Weights of a small GPT-style language model, trained from scratch on English Wikipedia: 9 layers, 6739 steps.
Each number is 200 + 30 x the weight over its row's rms, rounded and kept within 0 to 999. Layers, rows and columns count from 0. The size before them is the row's rms in percent of the matrix's.

# gate: layer 5 MLP gate, 192x64, rms 0.18, rows 100-134, columns 0-63
# up: layer 5 MLP up, 192x64, rms 0.184, rows 100-134, columns 0-63
# down: layer 5 MLP down (transposed), 192x64, rms 0.271, rows 100-134, columns 0-63
gate100,087,224,243,239,204,284,175,209,213,188,204,224,163,206,194,194,215,204,244,179,182,232,190,188,254,163,218,153,273,182,145,193,235,182,208,205,208,179,192,206,170,204,216,193,225,214,258,223,205,150,202,151,170,197,271,227,194,197,230,190,208,189,171,246,206
up100,107,162,220,171,237,207,199,188,164,226,102,193,207,201,199,246,160,218,205,172,231,204,226,200,234,169,214,162,159,199,228,156,228,212,170,212,162,215,193,178,198,230,140,218,249,192,242,232,236,154,184,197,197,211,238,221,208,162,204,189,175,203,249,167,166
down100,089,224,184,126,215,193,198,212,151,159,157,209,180,171,199,229,206,191,164,190,205,171,212,233,156,235,157,257,139,190,217,198,171,223,218,239,169,211,227,193,203,163,191,210,175,180,204,181,200,226,211,223,219,197,155,220,220,203,179,251,195,170,280,148,233
gate101,135,198,231,190,224,235,178,208,205,168,239,220,155,203,187,198,136,149,198,210,189,258,243,209,168,183,231,228,192,145,149,229,187,168,186,251,222,197,205,173,206,211,185,194,213,183,235,186,209,191,165,189,165,180,203,183,303,166,229,189,201,174,244,169,197
up101,107,230,184,131,252,199,166,188,199,170,214,220,214,191,195,163,188,130,169,138,170,199,189,211,184,193,178,187,162,179,203,201,193,183,245,282,158,184,198,161,175,167,169,183,213,201,179,251,214,216,197,183,153,211,207,165,171,198,230,212,210,139,186,169,179
down101,106,217,137,200,170,189,206,188,198,266,159,218,222,214,224,193,193,188,143,161,186,211,214,231,260,221,158,157,146,147,177,179,221,185,172,238,230,204,183,211,191,170,177,153,212,269,223,210,210,150,203,231,228,224,179,189,221,230,240,169,218,189,192,208,215
gate102,084,205,181,199,192,214,184,213,218,188,251,260,171,204,205,200,138,197,174,237,179,169,251,228,182,178,204,183,266,200,219,211,211,209,193,165,202,175,174,233,217,205,247,123,233,275,160,213,211,133,177,157,233,195,192,189,187,219,165,202,166,199,186,212,202
up102,092,195,199,197,136,198,210,214,135,207,196,194,202,219,184,213,225,175,132,264,223,184,249,207,177,218,221,209,219,223,203,181,194,179,202,195,147,174,235,183,187,175,173,169,243,221,151,258,186,207,205,184,270,162,206,204,228,213,153,214,202,150,241,157,203
down102,094,214,190,153,199,204,203,221,207,196,168,178,245,173,213,174,219,164,210,186,141,164,212,187,163,241,201,187,129,198,178,107,180,217,255,206,194,205,203,206,204,168,165,216,175,148,203,170,198,186,211,249,216,256,130,179,182,169,216,197,181,183,215,181,210
gate103,083,230,105,205,153,180,208,223,182,209,186,246,142,153,164,193,217,218,207,196,209,205,204,210,190,186,267,177,215,212,149,188,203,230,180,182,183,233,161,180,162,247,201,215,255,196,240,203,184,156,246,201,211,212,195,157,176,177,199,195,223,151,215,182,232
up103,106,187,205,205,215,180,194,165,227,222,187,134,168,203,208,205,191,212,235,213,245,272,187,216,229,154,182,206,227,165,172,186,146,133,215,201,225,181,213,179,217,189,201,196,236,171,204,181,205,166,173,149,224,195,200,221,181,231,138,212,140,269,191,236,180
down103,098,264,175,154,186,228,199,174,205,177,216,212,163,197,185,220,196,219,175,232,209,244,237,192,190,206,208,222,188,193,194,164,200,178,244,247,104,155,195,176,207,239,187,156,153,213,173,177,216,246,173,174,209,173,227,216,225,195,209,270,161,209,223,174,226
gate104,107,216,189,226,208,198,200,132,207,213,218,180,215,224,217,114,214,199,220,237,182,240,159,214,226,177,243,183,237,235,176,272,177,196,204,194,225,173,177,208,216,234,240,178,232,201,157,154,161,147,234,202,216,216,233,169,194,236,198,179,216,239,162,224,206
up104,105,226,157,155,186,150,134,192,171,205,180,170,203,181,158,215,236,222,221,208,181,160,173,222,171,176,203,201,148,177,206,233,194,174,201,175,231,195,223,191,244,159,180,223,234,182,180,170,231,217,194,232,224,170,145,228,178,162,193,201,208,229,253,204,282
down104,071,227,209,168,187,206,252,233,201,209,166,236,193,186,164,192,222,229,147,142,215,204,209,258,139,231,169,221,164,231,216,161,191,225,251,206,159,139,200,180,190,213,195,235,164,194,219,216,172,208,190,181,180,245,180,228,279,216,212,212,199,196,240,186,184
gate105,098,202,195,130,184,202,200,204,162,143,148,201,176,175,229,181,186,228,223,180,216,238,207,209,241,195,201,190,200,185,208,208,153,238,183,190,260,231,187,170,236,225,181,211,159,229,206,171,173,251,172,177,179,156,225,119,177,162,175,214,149,166,211,201,216
up105,102,217,187,227,220,204,188,211,198,228,244,238,216,215,218,267,248,144,186,205,260,155,171,161,226,219,193,197,227,167,145,236,222,197,187,163,169,222,167,208,175,199,235,209,172,183,181,204,218,203,252,171,206,200,161,208,184,178,207,136,204,142,164,228,165
down105,098,162,208,160,229,227,218,169,177,202,219,180,192,127,144,187,159,204,183,185,196,237,208,199,131,192,185,164,206,201,200,213,199,205,188,157,195,209,187,221,193,186,198,193,165,184,288,194,175,238,153,185,205,171,219,235,213,227,228,213,206,244,280,244,214
gate106,081,194,183,188,189,176,184,199,243,198,226,190,172,170,235,182,208,213,167,171,232,200,218,185,190,198,215,177,215,184,159,225,176,252,198,175,237,131,203,173,215,228,199,219,286,159,135,181,216,173,205,147,182,198,217,190,194,196,197,193,164,234,232,254,279
up106,095,230,175,193,246,160,130,195,275,228,198,186,213,219,234,169,217,147,168,238,152,196,241,173,225,213,223,192,211,238,194,217,178,231,197,202,198,200,214,207,248,195,250,220,297,189,245,194,178,201,175,205,223,169,182,208,223,171,205,191,219,194,191,205,233
down106,073,216,174,137,170,211,207,204,157,199,139,185,266,176,162,202,170,202,172,187,194,183,184,209,157,234,178,235,170,192,229,135,175,201,220,234,161,227,225,194,196,154,159,180,158,160,212,177,146,247,204,207,210,227,201,203,199,191,223,243,227,167,245,209,213
gate107,078,195,177,202,194,215,240,209,180,217,219,266,151,202,206,153,195,162,191,199,202,208,209,264,149,198,191,127,186,209,216,187,227,153,163,186,221,209,162,190,223,147,187,205,251,212,175,184,195,183,204,196,216,184,201,286,198,154,183,125,190,184,198,211,212
up107,098,167,188,199,185,233,194,187,162,164,183,224,255,173,171,264,230,241,247,242,177,236,156,194,199,201,192,203,186,226,165,212,191,267,205,207,198,172,194,184,179,167,169,145,238,194,144,212,171,253,204,189,221,184,234,212,142,185,202,213,208,179,162,161,171
down107,102,184,220,186,186,203,196,242,189,196,190,223,228,252,211,183,222,186,178,218,196,204,231,170,148,185,190,232,198,223,168,261,216,212,225,240,160,241,246,159,219,152,155,215,190,184,228,165,195,209,184,242,229,172,206,194,191,173,165,212,204,138,295,160,195
gate108,085,148,203,228,205,208,243,154,214,210,196,231,177,220,176,223,256,174,195,155,205,197,160,172,244,235,245,176,271,189,217,188,227,256,214,192,247,159,221,141,218,157,202,209,243,192,184,183,217,169,230,155,213,218,206,203,224,195,202,170,192,185,208,145,174
up108,101,204,177,198,153,228,238,161,208,206,198,206,187,233,177,199,215,152,201,144,221,204,198,196,158,179,181,231,291,243,230,233,216,192,169,226,210,199,248,186,197,181,209,179,269,202,223,140,186,207,231,169,191,228,189,140,218,198,210,227,201,219,181,141,169
down108,088,153,190,258,198,228,228,224,204,208,240,173,167,238,211,200,224,234,209,215,220,209,232,129,244,201,207,179,204,228,182,212,244,158,175,214,237,240,256,139,179,174,198,197,260,175,208,255,234,186,233,184,183,165,207,195,175,182,229,168,182,170,216,177,181
gate109,093,255,155,174,196,215,158,203,209,235,197,177,193,160,171,185,172,191,174,206,205,229,224,152,163,217,226,245,156,216,192,199,235,221,160,251,244,210,225,175,196,231,212,189,187,145,193,238,188,168,220,209,146,248,207,189,147,266,223,224,217,218,243,187,218
up109,107,170,219,262,208,119,199,185,253,179,204,183,140,222,197,222,201,206,206,203,203,201,178,194,214,179,220,217,258,195,179,224,175,200,199,175,196,185,145,187,225,243,264,200,264,207,211,149,226,172,164,226,222,198,227,188,232,238,173,205,188,242,168,231,236
down109,098,192,242,128,204,171,229,233,190,129,160,218,188,226,212,224,174,190,192,149,165,214,190,226,217,222,166,240,196,184,182,185,202,179,199,182,225,139,163,171,143,165,187,217,214,177,205,151,200,216,167,226,246,188,209,210,226,166,165,247,258,208,212,211,220
gate110,090,171,194,199,203,216,154,180,235,202,226,250,224,218,177,170,172,246,196,163,213,208,204,211,141,186,222,214,238,209,239,171,182,110,226,178,240,208,180,203,146,171,209,236,246,196,174,208,212,166,145,210,200,202,238,238,243,209,219,217,231,218,241,178,163
up110,106,117,206,227,231,175,202,157,183,250,188,130,223,136,211,191,217,210,200,173,216,180,224,144,245,188,225,243,242,174,232,190,198,194,245,157,239,216,158,204,204,208,211,176,176,192,245,181,180,254,198,203,189,199,199,204,213,215,171,246,237,182,215,196,190
down110,106,130,179,250,247,182,187,198,217,188,211,181,210,216,218,193,248,179,202,207,205,223,197,95,207,145,146,210,254,219,199,184,204,199,217,157,187,174,178,197,165,170,245,212,252,193,272,213,208,214,186,199,217,173,226,195,218,174,167,208,222,207,208,222,187
gate111,087,216,180,141,178,167,202,133,170,161,191,271,238,163,209,270,203,182,206,189,191,216,169,225,180,216,197,205,175,200,234,226,270,180,209,200,223,213,199,224,184,210,204,193,205,197,188,167,158,177,179,239,162,264,150,236,167,221,188,175,225,167,223,188,195
up111,102,245,191,204,197,203,178,184,184,179,190,167,177,221,203,220,192,188,250,145,138,223,204,194,215,213,222,142,178,155,217,246,172,207,204,174,207,204,160,268,204,145,185,181,203,207,171,212,238,213,131,211,218,238,151,167,224,221,177,203,192,261,231,241,207
down111,107,191,251,202,254,157,191,182,232,252,198,206,183,242,226,224,136,171,158,185,185,115,186,264,200,245,211,197,219,206,171,203,197,198,224,181,165,190,194,195,199,241,220,174,186,197,209,196,211,204,179,161,158,205,180,197,238,151,180,218,170,250,177,234,236
gate112,125,240,165,204,192,200,193,202,206,188,235,184,220,179,237,172,127,187,188,202,216,234,159,230,147,239,202,196,170,179,178,181,169,156,208,187,191,210,154,161,187,140,220,205,197,222,177,209,228,220,154,223,104,221,222,240,180,165,180,158,222,197,244,202,194
up112,102,147,221,239,216,223,194,142,210,213,179,163,210,154,258,147,194,164,204,189,151,196,162,221,221,207,200,181,178,249,150,201,154,176,224,222,224,206,179,189,183,166,240,137,181,176,207,177,226,273,181,229,185,220,190,225,190,230,171,183,222,172,205,175,195
down112,113,201,185,258,174,187,164,191,209,207,154,211,207,260,233,177,195,179,209,205,187,218,207,176,166,202,198,162,169,218,196,169,194,165,217,225,226,170,178,193,261,119,214,200,211,213,251,179,186,173,198,225,168,199,121,248,209,153,211,184,247,187,236,156,210
gate113,104,243,235,220,158,190,180,176,252,177,185,169,244,217,173,178,169,216,236,193,214,235,188,176,235,227,196,180,237,192,157,206,167,192,239,206,214,247,172,223,204,146,282,223,218,197,188,189,185,143,176,181,200,183,204,177,163,223,258,167,195,187,146,195,170
up113,100,171,124,142,201,159,223,220,258,163,179,199,186,184,226,153,217,207,164,164,179,235,179,196,180,199,206,169,157,174,180,177,201,197,177,223,127,192,227,224,156,203,187,215,164,224,199,220,192,223,194,267,167,195,188,229,204,168,209,230,218,149,195,155,205
down113,089,236,182,194,260,194,249,212,158,205,165,210,241,152,165,218,196,198,188,197,214,157,145,243,126,253,212,212,234,199,220,212,198,183,167,172,183,172,221,191,175,187,225,249,220,190,205,242,197,180,159,183,229,225,203,169,167,155,183,228,208,207,262,213,169
gate114,104,209,204,188,201,204,235,187,172,229,195,203,195,204,167,130,194,283,174,242,166,202,238,238,176,183,223,217,225,170,194,203,201,169,240,238,193,198,184,226,173,180,176,161,182,191,198,172,232,223,224,207,175,214,188,190,181,157,231,163,116,188,160,125,200
up114,101,193,203,196,142,218,240,225,181,156,205,207,256,224,221,250,222,167,268,177,186,216,186,223,223,138,211,200,184,196,198,203,207,226,205,185,194,141,223,215,203,189,240,236,165,211,160,183,156,191,139,174,239,203,237,219,234,184,189,185,258,167,156,212,177
down114,113,153,183,228,211,235,245,195,189,200,193,184,222,220,238,194,136,239,186,203,180,233,230,170,159,236,207,168,166,158,197,167,198,219,217,226,204,200,209,186,199,170,199,231,217,258,222,193,148,233,173,246,179,189,180,262,235,177,200,245,172,229,269,202,160
gate115,110,218,188,213,159,205,272,196,211,214,116,200,211,193,166,213,202,171,164,225,151,168,238,191,200,212,209,228,226,153,228,248,185,195,193,233,164,198,198,231,157,167,212,205,181,197,235,221,140,264,209,133,200,180,198,217,212,179,183,209,214,236,165,175,181
up115,092,169,203,165,177,184,208,204,210,272,213,203,194,246,225,188,199,211,190,155,240,254,214,220,201,218,227,153,133,237,203,211,199,247,221,180,172,178,194,188,168,158,161,212,184,179,147,186,199,205,226,253,256,222,188,231,220,181,238,231,221,184,198,178,135
down115,110,216,164,227,207,241,206,240,198,212,166,159,157,114,173,187,188,209,245,243,208,208,219,167,196,164,162,186,206,126,198,236,214,240,182,205,145,249,188,243,183,132,191,222,167,178,202,214,195,186,190,228,186,156,196,162,205,216,204,205,213,193,218,170,190
gate116,089,282,182,215,165,188,193,172,196,226,216,189,173,183,239,207,212,179,186,189,169,225,150,234,234,224,209,180,205,264,213,253,232,150,164,169,224,258,213,240,180,223,253,167,191,225,185,193,158,189,190,218,227,193,207,218,240,201,233,221,173,253,188,236,208
up116,093,179,193,232,207,220,167,155,192,196,251,221,241,186,196,184,173,206,175,241,233,200,187,282,220,105,205,200,153,203,207,216,236,217,195,189,206,202,172,178,181,163,189,190,247,177,205,187,191,196,190,214,145,184,174,219,173,163,181,228,221,225,259,179,258
down116,092,236,176,131,224,204,205,179,187,215,164,250,202,123,176,197,236,241,191,181,156,226,168,231,194,274,171,219,221,241,225,203,180,196,203,167,209,171,200,233,174,210,151,181,164,190,237,195,180,280,180,166,194,200,194,209,190,225,206,249,192,194,206,207,204
gate117,124,170,247,217,177,204,167,213,201,224,206,177,147,135,165,236,241,208,234,233,228,189,223,196,149,209,202,223,203,153,164,194,146,192,222,238,152,241,178,166,180,152,196,203,206,193,177,150,183,172,223,189,219,161,220,213,204,150,174,219,259,180,176,193,171
up117,111,192,152,194,233,177,191,167,197,189,146,201,141,158,224,206,232,204,188,243,213,197,195,239,203,173,224,201,163,146,209,215,204,192,235,238,132,221,166,153,222,215,223,191,206,183,145,167,234,217,280,188,225,160,191,184,203,166,178,183,226,223,202,154,207
down117,111,228,130,230,223,184,172,197,229,209,177,193,223,245,212,159,156,241,168,167,188,153,170,237,187,230,178,153,221,146,168,211,230,161,210,176,204,208,230,231,189,169,233,182,183,157,233,227,209,189,166,209,198,222,198,246,224,207,147,194,266,187,228,178,186
gate118,092,239,233,194,165,214,163,184,220,198,180,186,213,179,260,107,216,191,210,228,200,191,199,149,193,262,165,188,197,203,216,213,235,209,236,208,180,238,178,160,215,210,205,161,154,235,209,205,183,205,261,216,186,142,207,259,201,172,202,233,188,173,162,190,172
up118,099,157,212,237,173,184,193,165,206,151,209,242,202,221,238,210,128,145,280,204,213,158,189,194,219,169,161,169,230,209,244,224,192,190,198,199,246,180,177,207,237,223,163,156,175,201,176,193,187,216,231,195,178,135,219,190,265,198,188,204,215,203,214,178,202
down118,100,169,202,164,218,222,229,256,145,209,182,193,177,222,170,195,205,233,175,258,153,219,269,181,170,201,277,188,230,165,193,195,184,147,187,174,207,209,231,206,164,196,253,205,232,231,190,187,184,219,185,228,144,167,193,244,187,225,213,207,225,236,227,189,197
gate119,135,223,200,237,226,236,242,231,190,203,197,167,204,172,191,217,143,207,211,183,140,241,211,196,161,195,218,230,230,197,182,183,186,137,190,191,194,251,215,186,184,158,251,247,212,203,215,196,152,220,210,186,279,231,183,219,185,183,133,234,154,219,195,227,182
up119,100,185,236,215,228,156,126,183,204,209,181,209,183,220,213,181,230,249,224,171,241,221,213,249,214,179,194,209,189,239,154,220,210,233,195,189,233,166,215,160,143,232,156,169,228,189,185,150,171,169,244,152,233,209,218,178,233,206,214,173,196,222,158,251,210
down119,106,194,177,137,207,191,146,173,181,220,202,214,115,143,192,186,251,239,206,189,209,230,206,207,227,191,195,216,144,221,209,195,196,228,273,148,182,140,190,179,232,213,166,195,206,233,202,193,243,198,186,207,163,180,162,190,215,197,177,178,198,240,188,204,153
gate120,083,198,189,178,170,195,186,205,242,182,186,198,187,134,183,145,250,184,204,185,201,165,220,238,204,176,199,168,221,176,234,178,214,177,208,206,217,163,260,209,236,197,123,175,236,251,211,214,216,203,234,257,226,163,258,194,185,218,252,156,191,210,221,234,192
up120,092,236,183,157,182,195,211,230,153,272,220,185,233,171,168,210,218,155,153,174,192,244,188,201,185,203,203,241,183,180,237,218,199,212,145,211,148,240,192,174,203,166,210,186,186,187,240,183,224,193,175,189,168,147,214,157,248,180,171,271,185,217,193,233,225
down120,077,216,207,234,191,221,182,206,253,204,220,211,191,222,211,187,229,175,207,241,224,216,170,173,280,205,203,178,250,253,185,209,224,188,199,174,212,160,212,242,218,233,242,170,229,206,209,239,228,211,204,208,225,194,254,203,140,230,177,156,214,213,115,247,196
gate121,087,200,241,199,291,157,230,178,180,188,196,156,236,185,207,139,156,170,148,157,184,226,203,227,186,168,170,231,214,239,201,204,178,109,203,200,210,190,204,227,170,224,230,179,205,232,228,197,202,162,176,176,209,214,208,217,190,174,185,238,237,194,199,234,184
up121,102,118,227,159,203,174,233,194,212,195,215,258,201,200,267,195,214,200,171,212,229,232,222,189,218,201,237,200,175,201,260,141,213,228,219,154,220,204,246,197,168,200,145,228,168,217,196,190,186,235,237,210,232,176,196,158,172,196,143,154,202,181,205,212,196
down121,117,202,184,196,158,213,179,210,224,158,198,223,185,215,220,228,196,264,239,207,188,163,196,209,282,237,216,186,225,217,245,184,163,218,211,203,233,205,233,184,158,198,166,238,220,202,170,199,226,190,232,221,136,189,204,181,192,268,175,164,209,173,117,216,203
gate122,081,189,214,175,189,201,111,194,196,182,271,186,195,204,237,151,174,200,186,211,189,170,169,171,233,209,193,149,224,195,209,210,190,209,169,175,183,182,217,209,200,164,218,192,192,267,172,191,170,232,212,193,186,166,149,187,213,115,200,151,217,242,154,182,179
up122,096,200,218,151,172,181,202,172,180,189,245,171,234,249,259,212,187,179,165,227,193,203,132,153,220,203,169,187,219,236,193,270,208,233,187,160,209,197,189,223,186,157,179,271,169,227,169,197,160,192,206,178,252,192,190,192,182,203,183,190,128,202,196,201,200
down122,075,211,192,189,200,227,201,242,198,201,144,241,238,152,212,170,178,193,220,171,187,197,221,266,173,229,195,202,155,163,233,188,174,181,225,274,173,218,198,157,202,149,157,224,218,140,191,126,233,201,209,198,203,201,200,185,191,207,212,223,204,202,230,133,211
gate123,124,219,175,168,212,179,195,156,222,180,220,160,236,220,227,198,137,184,201,193,244,206,163,205,166,192,203,258,155,195,209,223,169,224,192,165,209,205,225,207,178,116,154,163,212,183,192,221,224,133,235,189,171,188,217,216,235,162,213,260,200,231,236,200,177
up123,101,235,186,153,200,151,202,217,196,184,207,216,125,201,228,174,230,215,191,216,173,274,234,212,190,244,164,224,192,213,221,198,202,217,218,242,155,207,224,211,162,177,164,187,123,159,237,163,158,168,220,188,200,206,242,174,166,211,160,203,236,231,212,207,202
down123,098,258,207,229,184,246,196,152,197,196,198,180,232,226,244,181,256,224,191,178,194,174,207,233,183,198,267,197,222,201,238,185,210,254,197,190,130,161,180,195,211,238,188,212,171,191,157,153,167,234,210,190,240,190,184,179,149,229,240,207,182,179,147,225,187
gate124,116,210,218,208,180,252,208,201,222,162,201,246,227,173,187,213,214,179,219,219,202,245,182,225,207,197,245,218,191,120,186,234,177,220,166,258,179,234,142,227,190,137,184,228,209,162,172,221,218,159,211,187,224,157,169,173,230,178,268,199,208,243,194,217,195
up124,116,191,198,214,176,195,253,223,212,145,192,179,233,223,193,204,213,211,243,215,181,260,203,159,178,168,229,200,235,82,236,213,149,223,211,201,188,149,180,170,182,164,160,189,179,208,187,223,181,155,261,213,214,179,192,211,205,213,225,202,230,205,207,210,222
down124,101,244,154,228,247,160,246,154,193,254,228,149,199,162,244,185,135,187,203,236,200,192,154,160,241,196,222,215,215,186,232,185,220,205,194,185,191,209,164,197,193,177,218,194,199,230,109,200,167,194,210,201,195,225,221,197,186,210,215,166,236,200,174,250,194
gate125,120,162,239,257,272,192,212,180,241,204,230,175,194,153,183,176,220,210,200,184,228,220,174,194,151,183,240,230,190,170,165,194,244,166,200,195,199,223,163,212,211,188,212,247,198,230,170,162,221,196,250,221,203,179,159,208,207,138,238,216,250,256,205,167,190
up125,104,180,220,191,172,222,228,185,189,146,194,222,204,203,239,237,187,134,233,208,206,227,235,227,175,235,197,146,236,212,178,231,215,208,163,145,172,237,188,225,188,174,164,242,190,163,177,213,207,147,202,197,239,218,189,145,146,224,222,209,171,133,175,209,217
down125,119,221,188,221,122,166,258,192,193,240,215,213,263,211,204,183,105,220,193,146,209,167,211,226,206,205,220,188,154,178,210,206,190,157,214,195,213,239,199,202,195,204,133,195,185,236,209,169,202,163,168,185,206,181,218,213,214,202,225,191,205,183,238,267,203
gate126,102,198,208,208,270,176,192,175,190,122,203,191,162,261,197,245,177,186,170,228,179,231,230,169,180,179,237,210,197,194,200,237,185,197,216,214,228,165,170,273,229,170,202,215,173,210,199,172,249,179,205,175,192,239,203,206,238,223,154,178,179,199,218,206,127
up126,104,222,194,206,212,165,208,177,214,156,243,172,180,231,196,204,229,156,154,217,186,261,202,191,236,119,233,156,183,235,134,235,253,186,245,191,244,200,191,227,214,206,193,186,254,195,210,165,210,159,220,190,187,172,143,199,197,186,223,176,169,196,192,220,199
down126,107,216,156,212,205,220,217,182,205,225,167,189,202,211,269,207,203,195,232,225,242,193,204,181,184,161,205,153,199,248,170,243,254,222,118,188,187,210,205,217,202,205,170,235,210,203,169,181,197,159,239,223,197,113,203,187,174,279,176,185,200,194,228,197,209
gate127,080,217,214,222,188,131,163,191,214,180,252,222,207,196,246,203,175,217,224,202,208,250,217,203,235,238,180,205,214,185,207,199,296,239,203,194,212,202,226,242,149,182,221,194,253,152,217,193,208,190,203,203,153,174,210,227,203,183,172,190,208,152,131,244,189
up127,097,207,174,182,243,255,172,166,168,181,226,143,191,196,174,232,158,210,242,224,156,147,170,221,213,235,207,212,218,212,216,227,171,197,185,210,212,176,178,212,235,176,136,187,211,250,198,165,201,198,267,224,248,216,216,211,184,235,166,165,221,193,250,194,246
down127,080,165,218,262,201,193,147,196,225,222,241,192,199,249,220,210,231,188,223,198,217,175,178,137,241,152,214,145,241,221,214,206,225,191,155,175,231,195,194,211,189,224,219,206,247,206,180,232,183,184,188,185,171,176,263,155,188,254,197,146,224,221,156,211,186
gate128,095,202,220,215,195,169,209,174,194,162,226,187,208,233,211,216,192,186,260,255,189,159,132,187,189,179,247,202,201,198,198,267,258,222,218,239,249,222,192,195,194,210,183,222,210,276,240,256,210,219,205,187,209,245,226,139,200,200,174,210,220,230,212,167,206
up128,097,187,200,201,126,160,211,262,175,216,184,233,182,194,205,197,194,194,216,268,213,252,242,191,164,253,185,163,202,235,186,221,259,192,191,206,203,223,194,213,123,179,189,207,195,195,212,155,188,241,251,160,225,217,219,214,143,183,190,209,199,221,217,163,200
down128,101,232,185,235,201,215,204,199,184,171,218,214,209,227,217,229,218,164,171,187,276,222,226,123,248,186,262,186,159,231,215,189,182,217,188,233,263,203,195,239,233,210,216,200,231,203,211,260,242,155,216,230,195,206,192,235,229,213,200,197,148,244,202,183,227
gate129,095,183,221,205,246,223,195,219,204,209,185,193,226,203,184,181,163,151,200,226,128,225,177,251,249,186,176,226,174,219,228,241,188,200,250,185,188,230,150,161,251,216,242,206,219,235,209,208,185,128,203,190,185,232,221,206,170,224,227,228,156,234,193,141,189
up129,097,244,216,180,264,172,244,234,171,177,240,195,198,218,186,160,241,202,228,166,168,165,155,184,190,244,217,200,183,206,235,232,237,215,229,257,180,151,151,216,185,212,145,236,234,196,232,205,226,207,197,193,243,230,217,207,186,193,204,250,253,227,207,182,198
down129,103,259,192,202,187,238,193,244,189,195,187,207,172,173,189,170,205,214,198,178,258,212,106,283,150,237,220,201,255,188,172,199,190,220,213,167,162,190,230,195,234,185,205,201,178,200,175,191,201,229,209,204,190,188,228,261,227,242,198,237,152,203,210,212,178
gate130,085,211,225,221,182,189,179,222,175,236,228,261,141,183,215,248,204,199,195,197,181,224,180,179,190,216,235,271,214,197,186,144,132,201,148,241,201,218,196,173,204,166,234,196,156,196,200,195,169,242,218,201,175,209,203,239,163,221,149,222,187,210,172,198,133
up130,092,245,214,170,218,199,185,185,167,199,117,195,255,190,202,165,237,146,246,201,153,153,221,220,202,236,194,213,198,169,157,186,216,207,229,175,219,155,258,159,202,184,255,189,253,194,163,239,210,223,210,210,220,204,193,228,185,162,230,219,191,230,222,191,208
down130,081,196,239,232,170,195,214,192,184,208,268,220,195,215,202,167,163,221,202,187,213,210,176,173,263,159,228,188,270,177,193,195,193,204,175,171,177,223,155,197,224,235,198,213,226,212,160,199,173,219,172,168,200,161,205,194,205,238,229,138,153,224,144,248,139
gate131,077,205,244,156,185,206,213,155,240,202,169,228,211,148,258,218,166,164,211,187,161,200,171,181,197,173,190,231,205,215,178,252,203,172,221,191,177,177,180,173,189,159,235,175,175,216,167,155,164,215,212,151,205,240,265,216,151,222,177,225,257,180,166,223,198
up131,101,206,209,197,186,208,175,153,163,184,165,197,242,194,204,235,172,199,187,197,183,247,170,216,184,245,182,170,221,185,172,180,223,222,257,204,166,172,135,222,248,202,208,180,157,169,192,146,166,217,171,199,257,264,141,207,195,166,257,212,187,187,217,219,214
down131,110,252,260,197,237,239,235,202,227,178,223,206,191,214,186,185,180,226,161,187,208,242,191,241,120,221,223,234,195,211,179,202,187,213,250,223,167,182,194,224,226,175,211,188,134,197,156,227,105,209,215,165,224,188,213,236,173,196,229,185,213,217,215,194,203
gate132,091,188,162,205,195,176,138,200,218,195,186,213,156,153,183,183,189,171,204,201,244,202,219,244,228,138,220,166,247,219,179,252,184,181,155,225,236,218,213,201,154,207,230,229,165,242,217,184,179,207,211,213,197,212,212,217,252,208,117,159,197,144,211,185,195
up132,087,188,267,181,206,202,158,212,175,212,179,133,264,201,176,178,231,176,243,154,196,166,207,186,150,173,187,194,223,218,250,225,256,223,200,185,207,257,224,229,194,186,187,201,198,207,182,170,146,189,216,189,129,195,228,220,235,204,177,229,234,202,232,173,204
down132,093,205,204,234,205,162,218,231,204,206,260,163,194,151,177,227,188,154,263,179,191,214,171,204,221,183,230,150,249,172,206,260,204,202,181,170,199,173,165,171,167,253,238,175,194,242,183,208,239,137,191,218,210,217,168,199,207,195,195,156,148,218,170,209,177
gate133,096,238,236,166,197,197,199,179,169,153,209,200,228,177,215,196,226,191,266,197,188,223,202,182,159,214,265,220,217,162,229,246,215,241,203,165,236,231,243,216,254,189,214,205,203,228,247,230,242,161,178,236,201,147,197,247,240,185,245,245,190,191,198,179,202
up133,097,202,183,230,207,233,169,196,227,208,271,261,139,210,203,181,186,163,197,191,253,214,250,211,209,212,188,193,218,242,216,187,140,228,249,172,251,221,246,234,210,204,190,231,194,253,225,183,175,186,228,220,190,211,169,219,186,171,234,206,134,168,186,193,193
down133,110,213,216,214,177,205,173,171,207,171,234,240,231,206,235,152,239,235,225,190,183,228,246,152,186,201,169,181,182,250,200,221,195,207,179,186,183,152,187,150,248,214,175,223,168,159,218,255,182,178,198,216,131,179,224,144,178,210,221,186,143,222,221,190,157
gate134,097,258,275,229,238,259,227,195,157,178,194,141,262,176,148,204,195,212,212,236,192,172,211,224,169,205,218,202,177,203,204,227,184,209,209,196,227,242,210,192,190,195,199,166,232,184,176,206,191,168,211,144,210,218,234,183,200,293,199,228,198,174,184,187,218
up134,096,211,180,182,177,154,146,153,217,203,199,177,183,213,203,204,207,179,191,165,246,158,260,226,208,188,188,189,171,151,138,198,160,254,145,202,189,259,219,161,136,206,205,205,174,213,180,200,167,176,249,163,207,203,185,190,174,219,244,216,190,191,207,230,242
down134,103,251,187,184,183,202,204,257,196,203,225,234,211,185,147,215,162,241,233,187,224,164,209,180,192,252,256,128,229,213,226,168,217,203,191,166,218,210,182,169,170,186,195,201,194,172,214,224,145,187,188,151,213,188,235,177,184,244,240,191,142,191,140,195,223